{
  "n_layer": 8,
  "d_model": 320,
  "n_head": 5,
  "n_kv_head": 5,
  "head_dim": 64,
  "d_mlp": 640,
  "vocab_size": 32000,
  "activation": "gelu",
  "norm": "layernorm",
  "norm_place": "pre",
  "norm_eps": 1e-05,
  "positions": "learned",
  "qk_norm": false,
  "attn_scale": 0.125,
  "bias": "none",
  "tie_embeddings": true,
  "parallel_block": false,
  "init": "normal",
  "init_std_qkv": 0.0237,
  "init_std_o": 0.00593,
  "init_std_up": 0.0237,
  "init_std_down": 0.00593,
  "init_out_by_depth": true,
  "optimizer": "soap_variant",
  "lr": 0.00458,
  "beta1": 0.95,
  "beta2": 0.95,
  "weight_decay": 0.08,
  "lr_head": 0.00955,
  "warmup_steps": 200,
  "schedule": "wsd",
  "decay_fraction": 1.0,
  "decay_shape": "linear",
  "final_lr_fraction": 0.1,
  "batch_tokens": 262144,
  "seq_len": 1024,
  "doc_mask": true,
  "train_tokens": 1107000000,
  "steps": 4223,
  "dataset": "wikipedia_en"
}
Each number is 500 + 25 x the weight over its row's rms, rounded and kept within 0 to 999. Layers, rows and columns count from 0. Numbers have three digits each. The size before them is the row's rms in percent of the matrix's.

# layer 4 attention output (transposed), 320x320, rms 0.0803, rows 250-292, columns 128-191
101:540525495491478515478504473503505495492505478494531505543528495461521499469517511505486484484483474519557461501517505504494488466528525478519529511491505503442538523485528546542442476528488542
105:526535490518514520445522459515510513522496529512511497496444538488472486485495514523486503430523487485511517504446491514531458495509517515477507496509522477548548536528484476474517481519507470
100:488516517504487502469519495476497558492506513524495500484466506522531507470484502487509537539489550506522526532506510449519540506477511492510447493455512500473493465512488513479481507453531516
103:526487508513511468482493487511483509487512509462478522527491504497522463495490506454501471488501488475495476517510493506499494463540493495502525512456531530511507502471494510535474486482489480
103:483496498506513507525520499506506465504491536511488511510482520506512471479484472487509527482450484519525497489487450521436528510507482494476525532499524499487500501506513474503482518479502504
113:484495510528500534518485509512549504501527490527462499515470530524451508475511511464499526505508518524531496465509489517519500516522456481496557517501495463526523468533490489461482540496485514
097:471513504487502469542475441515480520501489543503516471516545494490443513521514485527505506499505529476535499537532512502521489479525508452502483519484543495489479483529487537453546509509484479
098:505516519472486530544477507498515527519498512479498480476524477465500475452519501500503505526473460532492537518503514485461495490504467501475495499483540541516530525474521513493491530487466460
094:519501513503470512550501513532452475491468523498487506520449520498457471512500505509515478516540526511543504537508451530454514506530502546465492519519475516500522502491527519482448521518531517
096:519582464498475487529514497524488512485468496519489491527474454509455515468490495524488478498472475501504494488514454493543491532528501508523508521511518469553517462492520495489514506486471509
095:540477499538469491508515482532464491528511503430513534494534515505525449543515519481541503501490470521460472488485532482491487531521498493500512520482473500534506507542519492526453501511482519
095:504557508530528548475469465494543512480516483474476483494508505506521512510480509483455461497477467555524490506447532536488468461502553463476526492570470489494563511462515506520508487447498473
094:487491466507524503501507481535486481488462519467497488511556464464490537499501470469444493530513539520481464506494503520520513473492507550469510497507485501511481454509513486503488503518463485
101:456537486497507452536465522491525514474543510512517435541502488497481526443486493441488475499563539532498513539503480480492509559529506495524452496509494487523493546563486470517499493472498520
098:500493524543448509508525506494479487494520517449532492489508517499497518494497503473510499502546468528514518474492483486507515525529516503513524526504486455508501469479497499456475504530485514
101:457498423484513528530512543533468529483555537498479475523482530491519433496469530528506512508510505493504448531496478473468463496491504515480512487489535512463491488483482512471505543468537507
100:516462486513544520481531489498525507511505490468483483505546558466514474555496499468472508564536534482477491487493495499530517503500483547494488509518511487517503498516483494480544514520489492
099:487528463455523536467520516525468508495479498465450504517466504464475513500477431516487546482503516449519511481530550483454458488488529469512482504498514478485484517473491574515534464482505487
096:494491514513491497489468519494468515495519518487522484499499475479504490552494491483504455512498501513475524433479483551492487464518466482511502497515492483492526499495478454530538480506503512
099:531509488491496520527538483492507496497511511555481514436539514485474508517512463474507544471517493507484515525522484523510548505527478493569516499469524488542502462491499472494526470525493525
098:542505506529487519507524535485560501486528480473496510471521508546509507491505495498511494512496476483542500489536497506519450496505517533485494547486487491496477490506470468489459476482463453
095:536537507547471512481514505521483482521518431513496496496495502509525519451433493541431525533480541514441488479550574532491479539507449509495494502497498514493532489487514513525461458481497495
098:516497502498444464498502481487505468527460453468518528539473519493483488522505485538509513534474524505509470489473512506500522500515510537520493511469485461527489526475478506519537519531482495
100:477505520511502461484494544487498512480499467497495537503457485533489481510453489529494493500516509534515496515485506502486511510511498523491530481468549470453483493538529528470515514533519500
097:497459484510550514497529506502496501472508492552521448518486485474505482474481499523492507467483543476460508521521513429503491527477498485473557484495422538495497539469486524536505506461520490
097:487482530508520482536475484509545490502523526497503519493500537536451500514478443515485555500519481463493525520456482470533480479504483541473526503492486507565499480475488491464512474489489510
098:541514491521514510475538496505504492475516517469501487473521518528476507508524500497454553481496480498490534528527488481497507531489508548502485484518515485487525511467481488492498477458442476
095:507461503509502482496489510503475498529502479454487464498457465519524506476489493474502541458503507529483504502511497448510541472507442455477502506488493455513513480504543512498501481465448512
099:507488524474516512448524464577477513526488507511492485498481522514486531497504470500538525531537474473543496521503481513480518491473462512497518511529450480494531479490472518489481472473542479
094:486472486530482478485498453500452548497500477528471499474528476472489472503482484505515516492513475528517466485493470496513503492536547515494484523511464561479527455468556493465486491443463522
097:479487520526520524532537507510503470467528482503449552525567476514516538523469527517485501519474522506482465503548468485409537454512527491535510519539542500523503532454486539496488494541471499
091:490500523494494504506488482481483499498541520457517479515506498505497533545505493466515478530505510507457491454517507509457495474488511486509482542511508507549494493473452487496478539492511488
100:493508497509495539510471499456490517528514458510505507498525470454486544510549484476498515511520516550516548481483503515499494503479480514495514463506470499465498525518462470483515478496497480
097:534547520497548459520515469528458501527506511519488485490481482520504518477490531476489482478488480478515487488519461542498492508485483520521472522526520495494509499509492509539519528522471509
094:508479477468498465507504525457492481499469486471486496501506509505537468482494467491538489480499509498453531487525484497494506463507494500477483535487508495515548472521519478491525467467534489
098:511530485516500491489482481492498480541491482483480532472504502515516495506504535515520488542538481528509534476498470499501502451468537509499521454471525487468503473524524501533517513464513505
097:493468511497473479466532534519521487465498474508486476501492544485517512523521543527498481532521435499498530478486514522482487505504464481522500482481480497494516488478464507486514436503474506
093:517520531517544464484471504484522516522451503472487453496523494490462530499524489523488520528498505506478477476500530497524487499467496544477509519481524478547499469512514549486491508500496473
095:524508468501474478445467569528482505483501505500517475452511462491455508526502489524530506533492499524516533519454529549543460501445532466513442479476489512527494469516498552452483529519510531
095:538458457521491491494479476470545536507478501526501500481509516517441495536476505465497525522455512519549516459527477530511481524508471525518476519491477512474481498457445518475506518522491487
098:512513519493488493483466554543486471532519464486496480537461536453481491511540507428495541531502496478495500548493506514525462472539508509504547455493490536534474509490543494497506498478539509
098:481513493471510503546465514539470462526488477460521503493485477522525498533520534483493520531522530538509483481522498490484472498543496511546529504490470504510500506518510486490534512563552496
095:469500421534531512531457524522501533487501517450450520516538466482520515495529539506506510493503485452481542505474491499493510457537516493535526531496490527479500507502521485515495501497468536
# layer 4 attention value, 320x320, rms 0.0869, rows 251-293, columns 128-191
107:508493523506530485479455494517523481505501513510478520525471483525550501510494526489489516542456486550501479518489542494475480531532518477482482513487528493458483460479520495446510520492513497
104:534468518493507509479493527503507469490486504483545523530518497540532485517497495500500484514486498549475512501511488502503486515540502542488476531538505493511506472485508511504476485465476476
106:465530523500516474516469465489488517521509518447503500520474530500537517481503521502532534540508453514476487526498499513462468508496487473473462530525503458509511523486462491507468522537502453
099:494510481491483527468516509488513482510509504484527518443530458452475501496508519470484485430467495497481505555477495496545488506549485485523497528509491497498493477472475526523521520515516519
118:515538555460511520531505536514470499474509466494529485499500502466486506504480516504456481504507474510494508476518474504524493510511519513494511534521529548519515508458526527494517532536492537
101:545508501528497524514517553485525524484505473533482537476477517502547489474501485482490490504509465542476454447485500509496524538495506534508483484530445522518525529490505492492504509471526540
108:496500495475516501481495505519466487481483460511481502508435537503501520484462545513525523479497558459530488494464496506534525466487543504521507538485510473469476485508505482521519462517528533
100:508496473506546471468485488471599513480535474510515484453523488492526491521456502467500501509495455457480518483475546454513509496456495483545506469466524500471450484508484508503515500488484455
098:504477497485530528461504456485506495534545532532507505452539553515509515528501488494522540519491523500498532516497539522428498465516517472484501494511478497462493489490476487459469505507531514
101:469540504483535530496546509499512494443502514540502485495463486490469510484471487519451511525540538478532523524526476524539523520490471509529488489561529517473502467461494476520502506517503476
102:470485469458454442514519527486466475531492521504504533493491507485453481515518472499548537495516505474499497483553446471529485539515435518478479515453514506518463466519519517484474492551503531
097:517503512498482487515440522483530491497493458502481542508421533500475467536526503491544524503507507516517542505482487494447538490516512457522513512510527458482514533452505531490514490482515504
097:501423516500481544490526495475476497505514467506471519456465504480526500531500495541514523494486469465519485505519522526522491453475523486470534524498475522468510452431502517487501478492499475
104:485487446505524499521463500488562487521530486540466505528488495456487511467507472559493502461496547446471504516504527514511489483491505526470472474514514527479462516496530497461493490479497507
101:531495557507489486479445495444546484510441453504498506480479444469506537514551496520479474486515481499518521475508505526532527486513530466519466516492478518549540538512532524535491493525481496
105:505518501538468506501484509495458500474501479508505537469484480471491500470536507535508480448472506509500520478481506506462486498523486409524519473484522533434495519477468547526481511516460519
101:508461492519497503520503507471472541501527514540540491472524516549532469466551556468515475536497463517491482515452491532515512510492467509468522504474520503483502489481508502458471520512477537
098:489502466480490496450529479499542467516488487491496487482492544550499537466477516530496526455497503501509449565525500439504504504464487522490499506468474527511480480492542504468486495530482498
097:504468548512489470489487544476464510507481488442502480556486468482502484493514534503513461558426468501524455517525537524495475518481505493476478546536521500444529513478518516511485519495486496
104:506499510475523500482495500491468484513493473520484529554503505500480487516487516491489530478500538492464526515483537489505547478505488491489500447493488499508497513458541532530553534480523536
102:499448501475510474507494477471505515448472513475480481543537522518449483524499494464533474479537493473545527496487462479486532471476558496529511503508517463513476515488495498481520518499521516
101:472492493519567510493500511518492498463522538497456493489512452481499516491497532497519518478520470478490523498518490499537525508501494445491510471530479503491479496527484511492484494472521525
098:504518494512484524528503476486524480511552498540493519502551466470507503500542509506520520502505517471495479467498518496517483512519483490493489540557487531544501534472476495551498495518500500
099:512505506496498457498532522467521541523496499479529529503513493528503538503497495499484485546529447524521492503478476552531526476519505531496422496469550514497489460528482519478463509513485498
104:500483500470476491466493546442485514480458467518539520478474484457513544495527506478540481500521541516515495497528519510522500476487505504521485503507497500460476534511503497509510511456517517
102:505474515468494524519473466514498494524486504518459529517478489506537500489487497489519480530531518505508523484458519501490492475532465433496506505465515474519496509566540486542459512499534528
099:470538512521500523514483489466507496452508484530505482499548511497473482532513512533523486479517459456579477519458483542499468524469558525520474492516534506529480531489488487536489529522481485
103:520510469517505510546432501451554520482496502477479506485532486466475473477470520493440482474495498522476493476531527465506473543485532475508517466517516502524500482495528454471522554525466534
100:496481503500481515531512503525498474512501524521493493509485497541507526481519520481533514505503541485460497509508504507484498491492514471511510491474528455508494514544473506540527542550475483
107:513519461493473511485525489514471531511520484456481481484444466534483504521561478480493476476491477487504495487455539537583500546485467518464484479457471502473486497489506491475552482458499504
099:505497494506459501482504517508511506504483506563514509494524498490530468478486516508534510457483501497566494525510497512560488532527494533498541488495500512462518519536576529521508511520491544
102:524483510505489474499507484482526472467524544488508499478462546534508464473487483502536504444478489459496489528534502487500484479491505495487478515494504479544529469508518504533435523469480491
099:451451518501435552484534563489535493467505496470508527499532522453500483543492511549527517531523510517494530507482526486494510483510505451468499492499476511504485483490474489507441487494540503
098:505520516520535517499483482513468517484530511476503505498511502504493527525505538488465525561481530512533463491480519509499507473493475518531543479533496515493494494472500485495494479514444508
107:517494494472483499521511507526518496449503505528504471477481517497494492486495489513480526476443499518477488521477547494507489538522488476512482534490444528534506519457497513451488516536474467
105:504503530503525502535477473495469519510494523490499484516530478488514527502507484494478481479468552505540481524504514457519506520498524491447502483486538499546482512485515482515452523492524477
107:488478509509458541491549496509515494493507511563498548490519536501484449515500522475484437504526455489501489509482510484507503489481503497514482511514497511473474499503479482493524504482493474
103:503483500520541518563484459490538499547512481465524523508484539534523504484503514520492490475511472477493484515529471470478488489582507484485525509514478494532491552494501437505540478489499444
103:491533543495500472516519505473462480481500500472532542484505513503584492481531476547521511509518514509448509502484523478484512466509519470483505471529528513489516482516554461511452517469507547
100:470502485502494494508509493494526504462510501546519527492541483541512486481481473531520457490482523522526512504527488507478581521500477498503483523494456456493549472497456461516473524506500493
099:485497484506481530497518455461502512492484524542455532532549510516456537513479503542491474513467521415515497535434499486516511532428501489500486501504513499507522527518461495539476501510444512
101:540482537496493513543503458520477532517532477495507505481489511497505485467510494496463509512511484529487461488490489491493473559505505496474486484499497488496476501478492542515516457529526473
101:491489511497562501527547492504476503542497514502483537502521467489537507476470512512517488516468523468521492505477510487496460491488506507493509515509491521519481502526533499478543483545555507
# layer 4 attention query, 320x320, rms 0.124, rows 256-319, columns 128-191
075:515498530500514494482504470478548507512515486528484487481480478507508470520553472535486472497500528509482545509463522530520492455464518500496453494465521538518486479526492512495488513500469471
078:495476531504534503576472507527524500531522505487495512531499517544495473451551497508451472497498488504464463501501484496549474499515477493444532521499511519514487474535520525529487492530439522
075:541491493489480506463545493467508479494495489489459505463505519490503540502507488465487531523503471455512532462518484485475486501491457502553488481478524518494483520488520537521527495466495545
080:481481505510483513538569544467432490511512492532497506473477565509493508450550471549500480542486533483541504508479510495478450474513438490538495503501517489529491482518459483480537484503489507
081:474503512461481524468521506499534532540491501472492544508509489480515442457513526507495505462489527519485524477476481502519489494512556498499494465549543472525506521510478487529513486528534439
079:491490474479533483518467540460451508473507466501502497536430493506527556509530501468429476500521548492537493515507504500530472518524506534557532470495494540469497508487507516535451471447493498
080:513515495500500493461508519497522489507477503498472469530495500474486529524524490488539502497521460518476532513502501510522526467495483490532491497484483542529531506491445506508525510465479461
078:531507479514537502523459537454467463474492470493489484506534531508525508517435504476510476543475521506503500524507484514481512488508478508475522488478501505494489463488479455537489517504496489
081:482496478504494490512438430474462555481478490549524478487511510524505476509482541501490485477484496496487506499509540486454472478521500483479494490494488527509483520463527493528496474478504487
077:482477495459477473501527522494507488534508471494521528440473468505502446498506529499498509520500512502513481506535474494477457451475439509517484533487484501482493477534502470513484491492481480
082:548468492543479488469460480533498508540480497499529556498476516475496505477500459515518482508514524486464481507508533513527529473529478499517502516445507487473488473486474490495458499475509483
080:540455505484517473523540514538525490484524515514525492512479477518466498531483540512478521497557476443507499503490486499500507512547510548486509543499438500488472533506438545450501447524495492
084:464540484496529492517501490486471472457503506457492488475509452498493500477493518477538507530455487529511434454513509512501493513476492508465495509517523495484532539509513477458466517501553458
077:443479552480490516497499471467543532497533480482484504489489490486389480500506460490508527503505506508508495491506480509477486493500530510513514512508527492484506508514506517491463469445479472
084:499479485519481515522512470469514539525536465492486504509487485497463475516501511475498540491479525503540492501506516464481546516496478532492505496477520479482542497463472538490496496499467473
079:498511467507504527518532477489498504493520510534491496502489466501496530411504472490487501455484475475482466537501477497476525491495484489507486503522493522508490507457482473504501464435553485
082:469487477496503500486550492512475526444513481505489482480506510477526483485534503494491478490501515489500537500499459493501458504431475480490529520476498544513458512505495487517472506499506528
082:500484510476498460497466475490484511491465523449468505477468529525480525532506575553499514480491498496493489493462463495505479507475474485458494508452496561495474517520523521457472485454482518
078:483507490500557542496522493504519470469505477524521475513499509470507508464516481523504520535526476527462477572502481529547464502516511513488505440488511485448512518464537538454491533484530525
084:482498518489469490478476521463481475487492518522508505497491540539506483498506506455509512520463444460516509540530530577515541511488500512498459481530507478455535533492445514523498495515459515
079:502529487517545501499504505534487494498520470478466519475510537484513466491506533446542510471486524470516505533490495480452531496491498462530490509490489502529518496501498469472517559516483495
084:517526484475531518547492444475523481547455483539496500475494518481510459513506501513478466524488508488500480525470517488545492494501500522501504446495484520549446476505490507511485486510518527
083:549483501460538494505475502525524524531527483509483512463510518451442500491520497473474491492488529499482494516481528497486468489545510494501526478492528537454487530528494496468485498538579502
076:507524498494513514490504514493527449520529496514491528504526488563470498451502482556481418486447516486519479509519510505495543533515472541484467509535492525454496525491533505514518470506519487
081:466506500523508490529488506507522474472486515523524487506502493507497557522477471523538518515524541509508481493501542502506502533537506495516494458513509536533501524520509528488500475459494530
079:480481507525526517494444532503476551483526524474496482492495506526452493508485490506508520532511503513515525475505497529518495506479487493476518510492461471463440522505502505527509502489494504
079:504458495516489547477520482530468519507503484477499486473481505532469536504509534517528498460448505525486466498499505490514525493497478487504516513451516510507524513518466501501524466479518447
083:504491504506489469460551520520454517467452538494483494498539511497510517502473454470500503533527539450467509476497533500520503527507478462487479477503505479474503492512493535490519507482481512
077:487503492490480478498497524485495480490533489489523450488496499460468474491492519511474517482479517523506472463572519472532470555482484484484449529474525496537499509484469505520524460523489512
080:512541518494505509469530490514505485454498514520492487538470511564574542534534488509476460525488538466490486476515484496441481473539521520511523500451541505510479496527479529498483523476501486
077:471500463498508498486493473541494538518514525446520540503499521503501467428483467529484498510516484456465479502476478493487520554511500515519475511514474489509529559491501468491486512501457481
082:546500490480479520510503510525525497486504546521469473484519548547514462494564451507509479463499496502480506470504529475503496484489524517497446488514498523459504487489524470497496542472542529
080:494497461496519521484492481545527476538449519505508545468509502516471486545504523507475505540448501474480475492491495491504469475527501497495475525496515500494487512478485509536500507471536513
077:498509470517524485513467498505494500501483441568521447495496495481467496478521513529488514473480464502508462500534481443518461457488502503469480489494495520514486542543467493524507487516510484
077:508541484520454506472481443514479505448498470505538484536514492532490482500483520488483474489490507543529479552488489530463501508517517486493463488493518483533504483478505506490448495536489538
080:466502522550479487465493463518482439489563536499466523488514477503512527478461560484533478463455497496456483482481511492483511510488521507507548483518473552480455485521480489528473494456494524
079:505514512505510495484493519471493540527491497544520467514495498479490512487520557493502510476532517475497533506499474497490513544509511466504521466532472492527445511487474451509461522472487465
083:512514504516484468517514494513524467498503497501489491505462496478482480461468527452501451501511517462497491500512514524478570518488487497556526493552522482511511497522455548478488479536474487
080:552447474472464531495536494477553515517467486492491470557486531489495483482486505514447554512522487520473475508490512490489507532491496545525518486520491514511490457542464505492504488460537482
077:490479499499522516501477478514527510470514506473515537485508534496529526485476474507514515552502481541512473514503512511496508494489498436519464554505509502500530520521486508496528497522496517
078:442545485490567503509516514526538537510480490531510501482535492529495518495478489497457492495510511539498483505503465481507513475480520484483503453498572511474486496463494513510525506518514454
082:536542496511497543478465510520512512484493497489491514450511464526506494526491465500499460503445527482511532464510528478522488514478485481451494499537515531486544512512519542523454527520483529
080:494472483492486565500503482462500495496520539545473512469499494486528512529510495521519500500499515501516502510519502494501490536453526464506498513508505534520483476466518491494518456492475480
079:538542495488483503530512520487544513489456478517520496455515501499470519520525500502500463531478473525487454465522502501481482539527526486518529540475515450478497531507534485514535512516530518
080:510454508480493516458571499533499524459503471508499508518494485481523508493527493537516446517478502496533476521447508494471447491482501516500444506492450504468512547480501525503559484497497536
081:533487508490499517489562497465511472499568496463529485519485492476486492494484500484454473485539500556521463518499474516499498531463520528485548489502485484472482493475516485463464473480507490
083:490498489444488523483457503528495510512513501515502490485529518510486522497492458475489539484511532465529458534486517465446542523489514487557503495471512482520519489501451463450486522580503532
078:508529479514503520478463497556509509467555474535545485494519504526527459524510477472522489482527532471470514485501527489451519522538500528498529528474484469482524484538506470484551500465547494
084:494525514486542473513513456449475461506517493501525473537506451524513461516498476462505480481501499523450518473527499488458441511524506472524488502497497479517489555503499490455494533519501500
075:484505474482483494502539517506455503577531551511500489532508501497487478516492519520488544506463514492522532440539519541492461499538510495526496465521511499485496460440491536512474496464494465
082:487523498522494499500503498470512482506496512488490534500497528513533478530471541499490502551493477488487480489520505507511508529518523523508519435526479510496527480511521501524508471503553485
076:535515481499511473576478482495509496539481462511488556515494479480453458514499490471462507555474497475473510517488523552452490510525485504517507512476489514497525485486516494481466490528488475
079:551525505525506515477478518558514542503530532514479492488533553489490482579482500500534540505508480531519503484533489529540518524464509544489505517479484593494484509498519507532492521496506526
078:523496471483479521503504528459522495531518501536519507507524529532479493524538503522522498483535482529531532493465507513487498528459466521478534507548546508549468489464444529483496475504535536
082:532515458475482504499465483463475531486559507526512480522503506527491535481492461520550469480507493520518511545517488471500498528515468529468490474504479501503519502497497523473502516532502518
082:482515517515479494527494431476497535445498539496498478484510446495442505501505533474474501489476540513513485486526469517508532458528457495481529493458524499480483497496461516510485476475494517
082:473538540494467514499488503484474457522457453469499473466511481533494523535526490530531525513512529480531471486467478540518493496447527544530512538473517445524463457475487511504511491490511467
077:456485555480455495518468467516473525493532478525496495486525470519515514541500468526482498517517472465475505530552486470525537516527496483474515514499478494497524468485491517523529507482514500
080:502507560480526493473501458497523514502500514454540518479478487488505504474523515521482509507500500553448498503515453530500512543464489505522473479530445490516484515486504533497494495475536487
079:496504511518553500492490523476464477451479495503507495472502511501487447487493455502529519491497437502505456536543503464465493540514461486532491495548505487467495492511459513440512481476468509
076:571486501497472510531467497447474533498504475505529513511475495483482498489482497514498565512512515495465506494522476525533505522523460502452440476452525505501509509591513495489479546503510528
080:486535470510514497477503545521495522463499536455536512562515436493493510456523502484510515491478471444495521496498480443494486479501546490521490492451556504497522434504549542478510480479473518
082:513494493523507530469527474504508499468493486501551513471481497506520523495532499487458557451455475486546537421492493505555486503500524504469425482490495512489517497522510524538513504512492541
077:526502464562523468489483562511490496430482504517465506544515499489495456479484509514482508500475469469530505524506486505547488511528516514503437473496490456486484510442501534477493457510514463
# layer 4 attention key, 320x320, rms 0.113, rows 256-319, columns 128-191
085:506551507525508518452470492475473494460511507523498533504496498532493494482514513545525504516521489554479502513502507538504569508474500473500507480477479542547465446499495538497460504441486497
086:524516494533530515530472499540504535527507463489459535532480531544546482506528483496517544487492495543484486550508530463510473485479447525548528491512510500496520497531555486504522495501491487
084:517481502513513452537559534505487493473461457518514513486491508458494469485508500472516510524466518518540521464509469537471524542515485530552518471512539497511501520510467512525497520488474479
087:529491507509455489540535499520502484529538487512483488488499493496515479493505441510507490479498560496562488458507497479485505472474513533483489502493485493515506512515494515438498484486507480
087:480531464513456516507534544501542486462520486507461513500503493548534486523488509539504504485543506496493539500476498475523473459491543483481489486541487502496506526507481475509505523474554495
082:544493510519498490564425481486543532483520486486525524520492537524519516540511502497489484495508553514498492520541528496507504468515538568507496493509475530533532510544505488524496505495481498
087:512498502506484482509510510477502475526524509500493478511522481496475550525473512496520495530472463502497510539492493499510543488490515495552482505515456550504523507506447505510493524523477512
086:505492499492524442490486525473534476489489492528519482500514524493504484533441507471492518513515496527517471528524450483486496465494506483482474486483516518465473462518505455509486522515493500
087:458529491528484502516476503465524536456463514542517493513540518520486486461428519520523531501510485516505480480505512493485517505468559514509520475532457506500486532510523476510485489473474490
084:531483534502540510523480522470500531503512506507530530500516487508511491463501529537506562515541503490478525509524476497495511479513455472487441484476494499473511468534525488464526478547480512
092:476461481517519508501482513518495483523459502516487511501484549516500448530502473542556535517550491456480545552493551501520524488520479519463468582477458485502492498498456519520492495490504525
087:462526494471478476486515474583504488499513516509517473496491476568487498485480515522516536479505497518501559527503466494492517562536526537501504529472468493513472527499493511497537468514487485
087:488523483451516482514501548522519529474509510501507500531495453505494498505514543501477464490524469534493512485518486518504478490475540453474490484518517467503496480492534510494491475513531494
083:508498487519473503467527441419549500510530461480525471516530520525476500545512533502510516509495525453502490514472511472476471498523470500508515500522518487493500542560503491500518441495469487
091:511492483507492467535520457505466508524510524482556485524474540500504506515478500517523484446508482508496517487513513464515532495513466520517500489487486482490472539465487499512518496488469510
087:476506472480509531556519486483494521522535496544508515486471502515512521512469485489522472490511487479454517522485512530504512514522534484493476548528497542530452471455520492559534491452551471
088:463496499489483509485539461504488481484493524504510457520485495493468496524505506517471477484499533489503523468476492484503493521461510467499545481540549562492508491491561508490519494484499499
086:488470493510538513537483479482480517473485503437466503496521498503444517489502511521534534462496465509538474496448528506521492511493474486483490484475526511522474501500495526482506503455492503
082:516517510464539526494514517506542498487438503494525436508515502493542516506500493484477533509482532484450482500521517519525511486470517456475496481523523526505548486475516504525498506521441520
090:482481477488476486520481497492488484488480465521489528513485532507490501491510511479531484472510480491511528508494479508508463464514497516512494482494525492506538508513458468470505481495459474
085:487490501505514482521494452495473474511523501523472515480510483537481482497480547504448496472516509498465498517502509526507526510480505411515536461455467545453514490516465465454495559525499518
090:508485508462516502557506506500485512533502504530470487505450496468505489499503512510432473524479511508541490547462522477496538499477473539475511480515525458491471480462470495492502469511544501
088:518479495479485490520478510527514508527500502531455479483424500533498536506494502509468471489546543501484509479475553531505491487464499466493507474486516511496484490491519496498536489500528531
086:500509506543504510463509486502527475528504477503471500513496466549499487524485503472494473506491503461528458496494487507479518505488521554511516501511499537471473498507521516502498470487490544
088:502534458489504524509518527515503481457494526507527509538504482510524547528481500535484535489516466529533442493526496465500542527472490510492464473514487487534509564527480528504505471566462481
086:473492482499481494454451458479503533489499513496511499469483522533464493486520537503466540506518515475504517508519487528519502477469489485468513534454421490465520526481460521499518517526455530
088:462473522497490558508499529518478493491492531492485512530490493489509536516474530519505505470422472498485501503508520503517458495498467483499522517519562510481482466469514492525504496523490494
085:498473512482467481535547503540494538487511486494485496498500487471537543507501484483525505553506479505481506432511504495552534521535525470509486552495473492493492500541502514487499501515526517
083:489511450458515463484495486512520536525506501497502477478520530476512506494485473493481539474533489481517499500517541446516505537503525446499465515501502521496461497498506487562543467493504493
087:479528515522494513530536482508504470519532497523530530546456526533534529515483478461482514469483462480467504551486485517488510477494516531476527514471515493462486518540519526475472532444516524
085:446481488530489502474476520554495531516506498527489502496466511497491447488529491480476472523510515438476465522462471539487499478501508518488516540471512543518501481463459492531482477544512482
086:501512518486500555466480503489517539523511538496475449485458533504475467547521491432484492450469511521475487508511513493458478546523513562522497495571469491462503484506501500452509491507539541
085:503482476486539489418506474527494511514456531478491537481509481514446510522522515509455510500472557527495467512505505551492517495571499483493450496529515477429501498506489538465524471470512511
084:503525468502524490532522469486487525499495425523513509526529473450472512497518510486469519468514493498534460517503495446510436510526532529514488490470505485548496507514471476477522474480468523
085:480494506561527495515489499486552495465481495461509495507508493494544456508533516468545495431484507504557459522478487507471480493497501516524473515493464518462503489500493504512484532496541536
090:515494532489490466490485503510469461506524508476436508509503448468486556480461538503509473478525522522477551478506494536507517471487518474531515479514520494507508476480501460499482486505477506
085:447512495505518539508516513503470543555530488553495496530505455454483468451493526493489503467495510463514521532480463492502492566534519480517496488527524512501498458537485534551473482475513470
089:491533500515528483534505472482480520528539468458521518542440498499472512493478523505552444489528498493504480514514517512473545512507454498497506465507509470486474485498504543532502508506456467
088:458496465439482519478529484515497476514525506529476479459487537538551505517500495542503511519505519533515467521550486498538490554522477480530504475532484495527463468495517516460450503499525508
086:484495502499454486483487452504550535513518484423497514512497539544501485478480482522503470541469473544474470496498456536522478469515480440471510500500444487494493505538468454503505527510533486
086:483541500487549503509519491478510528472498501531483499485523492529507520478506477542490451478528503524511467495521527453506510510491525493451492501506524533463500506506482514502516516468512472
085:483504510526518518515528481533509540473477477470502507502475524504536490503480515531468501517473516471503553482492532525472534477520485520480458542515494511541531524500506525520500542540474495
087:470500493502492544489481493506493506488549500520506530505539501518468510527467499526480512502511482503545427456505441497483517507496549529493499473427502521553498515474529503496487500502505501
088:581549467515489494487544484512508517502473468532499523452472504506507455488515515543548437550472470541517496480469480453474452510520498493511494499459518462495490542472488492491523517499487521
087:476547487522479532494487507517512506465496533541489477547495485504530531494544516577501501527536494521447463512480501507467464496480481504542481483493445496483486487517492509504537477517475491
085:548524503479518524523503553478525517522506514459517489490446485502518492501465491497484518515550510540507477542503493534496489496489481515484532508499492528500489490499524491512486445508507495
094:481490462518485517504527504520509496462520503469549456490505462488478502509504479499478499488541512509506471527484516516477523520478474512501512532483507499506492490511465498507491507490513563
088:500559476542525491497459489551517512502532476547546498507494491510523471505466457466542541506506521478459479507490522486502490518537486518459505505479481470496501442554460452453532496510474487
091:513496484461520464507473538509514491521485496526479459512488455478544490515465517523437457467527468490464523500470493480461471533509472453511528473491506526538480503459475497508530513478510435
078:450501499505505489513517512535465524532506519518528499481550530549527502499472471545479515564441501502519533435537515484504487490529511468524508547493527509466464492499504509521489500477485471
092:531496510506465493530473490470490516471480537517547493488497508471513518493493532480526439499497502496476493532496536519522471524508551497511486444516467481496516512492513506537519513493492439
087:496530471498484449530466443494485504535518513494506518490505481534452469488520511491512505526491557488478516462532517504522484513520511487467531521494540493494499490471501485444477472500507486
080:485507479539492546465522498504478531494526523481482522511553511472463495519444514484497473527499514484496468519490503514540496543483484545529487505473497527498495485538473456452538486450466528
084:525539513495543490493500513505533474524467477517539521485498517514495469493491481527489510506547496483537524495445492495452496532529532488482523462495499495512513490430519497494534515470496507
087:500463488456475508457473486516497522476485493488520482496532515463465483469536476531541544462482517504496523527524519480503507528487523507506506475495515518490522501463467515495489548492498475
089:482527510463522491506491505520559534467480507481520531514484476496517516537480496513487511506457515519486551523518501502515507472537485526520485479464474538476537519492487497486524516489502524
084:481547520500527496513468478460495448517469491519498502465547541549519491575498483529492528509516518523522572498510439462534491501520472497481546478486488485473474484499519507535487495492508534
083:437480544555486489514495469510522536524498517494473506469515501496559448513493459522475467499502510499501520538495506464532534510509525519544480508479508519497510476502503505484524514486515471
083:486512493484491477506480478517520502508557505517469534532505470470519492457502507525510482516523496566466488462536480513522499501476497513507497482539481462552518511512488523458489489469539509
088:473497502511477476458500521496487460481518476513491482480478510515472470506492520562479485491470481505497504505499503483495461528503501494553492485530507508515518494540482476478533482520476485
089:487539438523487521529475541485477537545503528527542469535504509503454528522477543522495558498553554501491508512504497502490499485507464484490466455491486546523523455488501471496498517489534522
089:477559467508499500463465540450486454478492505481478466514542458508526490497469475477512487492519515446507480528508495516524475521504494497546516498488556484495557512510494484488487483471486510
089:496517507505493464492531491496504508524560542500517498523475508483525487477480487494472530464517506504487523484506505498573463468516517555489480513503471528518539472514522460466506522475474503
085:495497499527436460491539522482502512498485549512522444519523525517502454531492530497494468487525426509489503504496456496542468504495542509506473516523486478494472489490470510507506502514521509